Each number is 128 + 24 x the weight over its row's rms, rounded and kept within 0 to 255. Layers, rows and columns count from 0. Numbers have three digits each. The size before them is the row's rms in percent of the matrix's.

# down: layer 3 MLP down (transposed), 1280x320, rms 0.0244, rows 1137-1192, columns 256-287
# gate: layer 3 MLP gate, 1280x320, rms 0.0958, rows 1138-1193, columns 256-287
# up: layer 3 MLP up, 1280x320, rms 0.1, rows 1138-1193, columns 256-287
down1137 103:148115170145177172127116141152151159100106107112139094151130118115155079101153112163125175129123
gate1138 098:114111133117107118124080126100149096123081164086106158117125134096093124126188100089110166131102
up1138 097:120160109136126137166153109145122169124136134137115107124105143137158145115122127108137136172133
down1138 095:144125119124140149102142183143099118149140075121120136124148121112167139116118111128093168147103
gate1139 105:099152164111140114143109127114112074095110116109113140125132119178133127130179105121170154139165
up1139 105:137114138119106158111128126120123053123150149131113113127171106103135136107107121087148100095176
down1139 099:125158116069161142113151123109106074156080158149113142134126149103109149169140107108129149137131
gate1140 093:122093148101097119125145120120081109143115098104160113105137136127119183139110136167111167157125
up1140 086:092160120113123113139111108093083134128113115121164135070123154128094142173119162170145144103122
down1140 102:098132161112135144127169136152136152151094125153148113141106105154151114146133138106122106113134
gate1141 098:138139127140135121105137169167125139130148154158172086107137109105108152118179134114105111134109
up1141 095:119072131167114129123155144110118092116125100182193184169147200162142137087130121108154092085112
down1141 098:154161102112141157133154145185140127173147096137103084077127101132128160126109141177137144119162
gate1142 103:103153159153106174146132098093126125137141139122118115108154146130118123152110097151141120099114
up1142 104:114115126147116085134127097143118128119136140157177101117142099163106113116165123097128077154155
down1142 104:137132101097133158121114066089099127151154120125109158104124167123123150153153128169116139118123
gate1143 096:111132099142163131127146124143135131107175144086114140106134114079144115094145143164133166070107
up1143 099:115096144155150112183151142141116144128121112122127122146125142142168101127121145088125141157110
down1143 099:137118124106156130151131131094148100105110151072146114089114132111121107072116122149151146131147
gate1144 100:162139117090149121112119101128090110101147155124098142135111112132109111140176163121131158116116
up1144 099:161123117142131167139144150110087099155121106077121131103125093150133132124130129128106104150110
down1144 113:165146149132180158111106082108135138151094136153140111153108090119128087156127114126138115139115
gate1145 106:137153121162133105123129122143091148154130141161119118131107094153115121097120178104132110113126
up1145 108:095116112074176148108147104151100115146177117105093090130109101120127065122117128171158091107113
down1145 101:151133135139120101118117110152143131126148102146126153123207155127128153149129141134123096152134
gate1146 110:172137151179135082180136130116113137130118107166112102130140133097134125105108111127169162135063
up1146 116:140165148147116146143148111099140146108148136081110130148133156096103137095116127135110126118145
down1146 106:095122097118144130132100136181086102120120091103142129080130124159084106156173117137145136129122
gate1147 102:127116117140144134187137133091140113096119190174172127110150116152131135125162140099121131110153
up1147 102:125094104139146152147135145114081102132086149125114138149104160153162119118120127157111126124150
down1147 102:144093174132119083123116165181145152121134118122136147122142074129149117112119121114113134191123
gate1148 088:083125090124211130137101155153178096123129148105157127119131119175148144139115145127088133122120
up1148 096:159158125097141102119124108190144124089159101106087128120130142116165169156089148119167134139135
down1148 092:087119151132117155130112121160170144145087144129137137123084105190140103118152097154093136124133
gate1149 095:158150129118149138162103168119140116073109144108100157135129134136122123120124131120104092167073
up1149 095:107084125098134117126140137108132102144109146151105146150131140100112121131142120159114159146117
down1149 096:120095130168167183129117102120090136127154147130080142121142110131119145097132152143115093122118
gate1150 107:177110118117154163157136098148108096128098084133118105143152179100121124134133131135147129079109
up1150 107:124103152132167142138110161144140089164103104130127136115152160158132110154127066092140096123157
down1150 103:112154148130133151160087165138137142114185142104132105137154096090130150110141125137129136130115
gate1151 099:125074150083140147119111119127072148124092099174145130139145123128178137120141184134121138146100
up1151 097:175158089165118126116124119158120142152090098119118123109107100138105110121109065124124107149121
down1151 104:130113202090119136161124146145113113107099127131148142109085128137089121152106129131099177136142
gate1152 103:119129085129141094133096100124121111126114118128097109121133151139077166139084121098085146127145
up1152 106:109162125135107120176150108100097099136170125138086097079118151156086155093096112138097117109118
down1152 101:128161125107069119154152168109159130132135120152127119143138146135158122121157140106111128183125
gate1153 106:134123122109131137126079139112137135138138132159160111147115110107100116131130132092088138147141
up1153 112:108142183145140150128100113095127129153106149148151104091122111094119110156142120165132104123102
down1153 112:156158131142134131123103100082148125147106122135086111138147139116133067116133107106128106157157
gate1154 094:075106166120165081175162142106095120114168130126192127115143139133127114138153104148102142122105
up1154 096:138114153108122108133152147110117128141146119154106127118134103122162182142124105126077143114118
down1154 097:122165147144126145140144112134094133118136118168150087145154119111110112115144107132173117128141
gate1155 103:114102161148115156087160133129142154134142064100139125114113119140152156135116132111127105150131
up1155 098:123159134099117133182166126110175129140096092162145176119151119130160159129133107173145085172116
down1155 105:143154129142113139155138117117124102130118110115134112105143181114105138135135179174139157078147
gate1156 109:125085166098128120085125138140121144104111146139068170127097152144129123161117144109125189109117
up1156 106:151155119114122142133141184145094119133138113164142135166143120140098116102092126102128148174148
down1156 108:122149079093168154153104132133112143098134134119173115150148151103131139120137144111118110129147
gate1157 086:130141128125109127135135092135134149131131163146149128192123135105084110106100123148131153109144
up1157 089:131125130176094138121109122116121090143103108138096164136122136165114168153143134097107128130153
down1157 093:119145110150108131191129113125114144128119136173131140165098109122101145094124119131197113082108
gate1158 100:136142126124113152135137163150162121108147122152135091113116111048122147105128138110139153164098
up1158 101:153131104122146158117142124175120152108114120154108181123167121156160144159143112159137116128140
down1158 103:101130100132120109091162133151114168142080095118144093120113116110089124152143168144151179122120
gate1159 116:093150106090077142142164140160136115125140096152177108150100165092109142126126137115137110147096
up1159 108:164134168212160135128132111109151161085122116159071109118115120167140107106118097155128118102134
down1159 131:150101099107125127137110098122143156128094147155165135116160145116126110139148074131158125151115
gate1160 096:131137121133158094126164182129137135160121147071113148072104157118105103130119134124144101124106
up1160 096:117125123118150105116155142119107086116152126141080112176145158098141102098157109096137123131129
down1160 097:100130110120134105134130113141172113145120121128135122115133123140102159071136187076150132111162
gate1161 102:122141124109133144136119106105119143125124125128161143132145114109067173135146095131118147142115
up1161 107:146114132124135128137080118129078136167136129110127118136099124118148133139097137104127084149131
down1161 102:140165158100115141117125114133134119119134152091170120152134099115158149130204146162103119094146
gate1162 105:099146118122163127159096167129154153096125161154154142162104099112116105131131130096119138145125
up1162 101:149148136110107138071122163140124137124157108157110113099152144084142117104108168130144123122165
down1162 099:115151135152145124145147137080146145114117100112047114160115178147113172118094141096160141131122
gate1163 090:143144124098142129129123121105139161124156107126129115126131116097092169108161108101126151157160
up1163 089:126161154129104138135159088135110122125127139147118165138160113134148144146197146087151099112140
down1163 088:108086116141106098089136155101125106115161148106159095113119164124103135096120128161158149114138
gate1164 074:141143145115136096107145145136099123119145131115129124102121147204135093152153129097130133098108
up1164 076:138125144132122139163140074112151110121127128156149135150121095095163133088103101148097118167156
down1164 078:175144139168123123113140149155130125123090119123140120123147141160108116096137112119154103117118
gate1165 096:103151114089171129132142127143120143163120083135155096111157100127100129133136150092129119131146
up1165 093:128123099114111102105102094139116180144137113136127132102155131144123098150103111169141106132139
down1165 093:154126131176149136167132186118155118087139127119108054115128159109135109100117121169112172143086
gate1166 102:149126137076111136097118097101150138126106139152119147135124181114162133138118101089133147131088
up1166 114:082121140113113067127111099132115085119121134139100151101136102124090168106115149133085144147122
down1166 110:166102165105132122134147111114127109135138162171092113170154128125142178149131124126092089136155
gate1167 095:138111132097154135086148140140111132152134138141099119094079124159147119097143138121151153171171
up1167 096:133148173132161131105144171093104123117110142143100133134139144128117170146138134126157164120161
down1167 091:128105130159098095155140138128163102169142155162115153155121130125103121112090110142119154127126
gate1168 106:129128124124131144148157152099105164125134167146132135127136116138122166140143162117132113158114
up1168 103:124134116125111125130148135152115113126090125149138125107086156125128155135140155160162127133112
down1168 096:158168165096149169108146187127160134088124159158151120096112116117159113121159153113122136110132
gate1169 105:134082121142133144110165112113117132092105134082114134102155116133096140165134152133142141119183
up1169 109:117134156076095160107133038093172121143139109131164135162138146129146131102135160146152112179126
down1169 100:123146107152139160135135107143164106152167116129112144088082158147146143176142157124047092130176
gate1170 085:150110149170137101133106169114149134118119128137129177104135074117138143117159116121117154133100
up1170 085:157140157152122129122092125113111132136145131142121157131107141115106096149122101144107146141164
down1170 090:117094171107130129109161153141164128111102108139123133148138119113152160105131138125125160124091
gate1171 093:121127119118133134143114123122125121095136145157172100150134144143115185137164126131131161116128
up1171 093:137093138153141145156115090171120139139111135137175148124103117113162146103152149140139131143179
down1171 095:148138162126178149132137107114100155109109129159172154109119164090146158142137139121137089136130
gate1172 104:124132114126109089145146137124145105113100185139185143111110142122120127120180142169116153127102
up1172 113:135069135142112147144121129134173122151180117108150152134136112094164110096134100131124098147116
down1172 102:135119148119148155119158155139105148136122065101109102147096109102165157144069082126114126127137
gate1173 091:103134161142106119123125090096107122136169111144109179128124136135163141136116137173102124096128
up1173 096:133133117128094147152096135133120087145127114150136114160136118137077139131088131095121136124134
down1173 103:111135149120152144126123129168113110152134098090159139104131149137138171099085115075148104148080
gate1174 107:152114111098115101137113146170126135112104131148172120148116141139165126135098091154135108098150
up1174 097:146087126168140117159104151119159162089102127109112100117141123123150180171109121140111113151138
down1174 102:118145119137130103089109100098117127131122089128163116147089097126107102123107093080083100121083
gate1175 068:127138177112151157087158137146120133116081141113099144102119149104101146142145116117127115134106
up1175 063:135127122129116082154117155135144164114167124154163155170132146137113126126167099142106149132136
down1175 072:148124110130148170126104134104129131108194096148096136149126121101131172149153167157124150141124
gate1176 099:130130113109126118122095114149105182083147153134142118143135132072131160144130121121148122132138
up1176 097:167108162127167075124148118110122114155132153142149117139151099157109135119058105125112109157097
down1176 101:140117124139157122189127160080154116092136132130132101131095114116123132114112153143154118106118
gate1177 110:128121113127160132159180101134133122155119144119097143148108142145117132132169143125148106110140
up1177 107:123109143152151085114090152126135101201146127112122107112079127128141126141102134133115125150100
down1177 100:137126148139119126140095109138142124120151143169104154157142139107136129153148147106122186129147
gate1178 104:157129146104132098131108133132189146129181167156182117095102135132136134127112172103151128109109
up1178 097:177112141129148139168124150139103098108114119140121112113141161081113067154157179135072156157129
down1178 100:100100169121121118157123087153169118090115121147192123110132109153074135155138117080128147118135
gate1179 091:129179142146100120159118097104119157132107132162141176154134128133145122156136167186164118122119
up1179 095:129164162142142122149114122127137125112114106142146142125114146088162090138139159120151150138163
down1179 095:103132131107109133092119125153130141124133124108124131128143131118105132118123129101120115144108
gate1180 085:082127139122155139109104110119120126120162131169119117144148118094110162167135151137171117152098
up1180 087:109137134112081120171152153166097132158159111130174120116129122150140152141124136161147123122178
down1180 086:124119130099117154133134112112124066130145169104127098175139145182138137147162133149100132145091
gate1181 097:124136146117151108148145114145131137137144145120156139141159137152094167128134155117148134132158
up1181 097:124099085126148093119155115148139124155162090102153129101132124133136150166163136110164152099177
down1181 099:119076187160169156115142106140124173128144149107118167138143135124110161125150147109148067156090
gate1182 102:121119160132119091135125161099102152156083122120122136155127084141150119148131125077156132116146
up1182 111:120187128112120163107148111137125123153114078142092118130158147120140154125166140150115148119091
down1182 104:123065122102131104088105166139169131125116132136115146147124123095120119081136082160170134130150
gate1183 101:104140124181135155144173114153146108140105118149133148109138115097124121088071095101131141129154
up1183 100:147121084112179134127122106149119154204122112109108135134135090128144113120097129136157122102126
down1183 101:115108169142128123115149101155163180107129158093156085187154099131099123102133135157148080132135
gate1184 087:113127141120146100115123083145113153078105130141138119158104099133119099116117139112126106076154
up1184 095:092126122134112151125136109120094131170126119109149123103152160138103113144158151160120113172108
down1184 093:115125148170153168143124141105138132135154117137121164122159105124133123134134135123137189071127
gate1185 091:090148131141125143151145123140146117077142147124132123160155149149166110105140110182135132151184
up1185 089:095065142144146134091133075120130129093108157150121166096105180152098126135139170093158144141159
down1185 091:132139106150128113160113162117115141146118097122117158131166141136138108133124103210179113163133
gate1186 092:099120150130134120160135139120088107090135120112080161087110145102135136123114125141127118132139
up1186 086:138144120122146114176157146116144126176096123133159151126130099119101179086103145128099133129103
down1186 087:113079149140157127101139130104155132118161134147142129141108128140128076177095127118138114142108
gate1187 078:123141109131140135189123100170182093122169111143170163134132124154082173075086121148098116141080
up1187 082:148172102121111126131186131156141165131120134109149099069082074138126133149142117094149147111110
down1187 083:095131170118107147145132127121112107111159173113125128175137168168122143085119136121135114084096
gate1188 112:138170155105129117141117075121109104105123138146123152169109118117139140112129130092121126132118
up1188 098:113157112159107111140114103113091081090150137103135141162153115119120146126118126164110116145133
down1188 102:124156121113125090140130113138124111117098146142091152092102130115103150128123135080131147127116
gate1189 106:112106104127100172132114123141105127116135162132122096124141145099131106115124110111137134116117
up1189 103:142112118123100160100115188158119084093100171121109122121132127106132128160150124102123124135150
down1189 101:140168142132130129185129134082146138141097146140158161116099119097143135128105135112140163087173
gate1190 097:166160147125114064107080149149122111129133143152138174128105103109118150142118103131091097106114
up1190 088:145179106129109084122134101164121109110129100162108133133136083120135156176111086102083103145102
down1190 109:112125104153139154088121122111116140131130130060118125106146186120154113116119081124147101147127
gate1191 107:124189109080128141167140140160124113126192062090156099123119093104128129145113165093140115155137
up1191 124:125163142098160093141131127105102137115152113132151135156122093135137099127129136166107087078158
down1191 108:144115125111128135152123155045146134110109117114123134144118112107109146151177126108110136134112
gate1192 098:140170119116109129117146142126157132157111118167127121133126100144143105140130091098095113125134
up1192 101:135108150100143135133125145135138161165126146125143148127140135159114117093109179128130115145099
down1192 101:115157145121136143105181130145097131175134142107087129175168152082139141128130149088154149113128
gate1193 084:113106137109168141128093133157120120138145149133149139117100097149149083109123153150150149125158
up1193 093:146133107090139135106149152126082108134125116151104139140106141077127108169134114130104097127113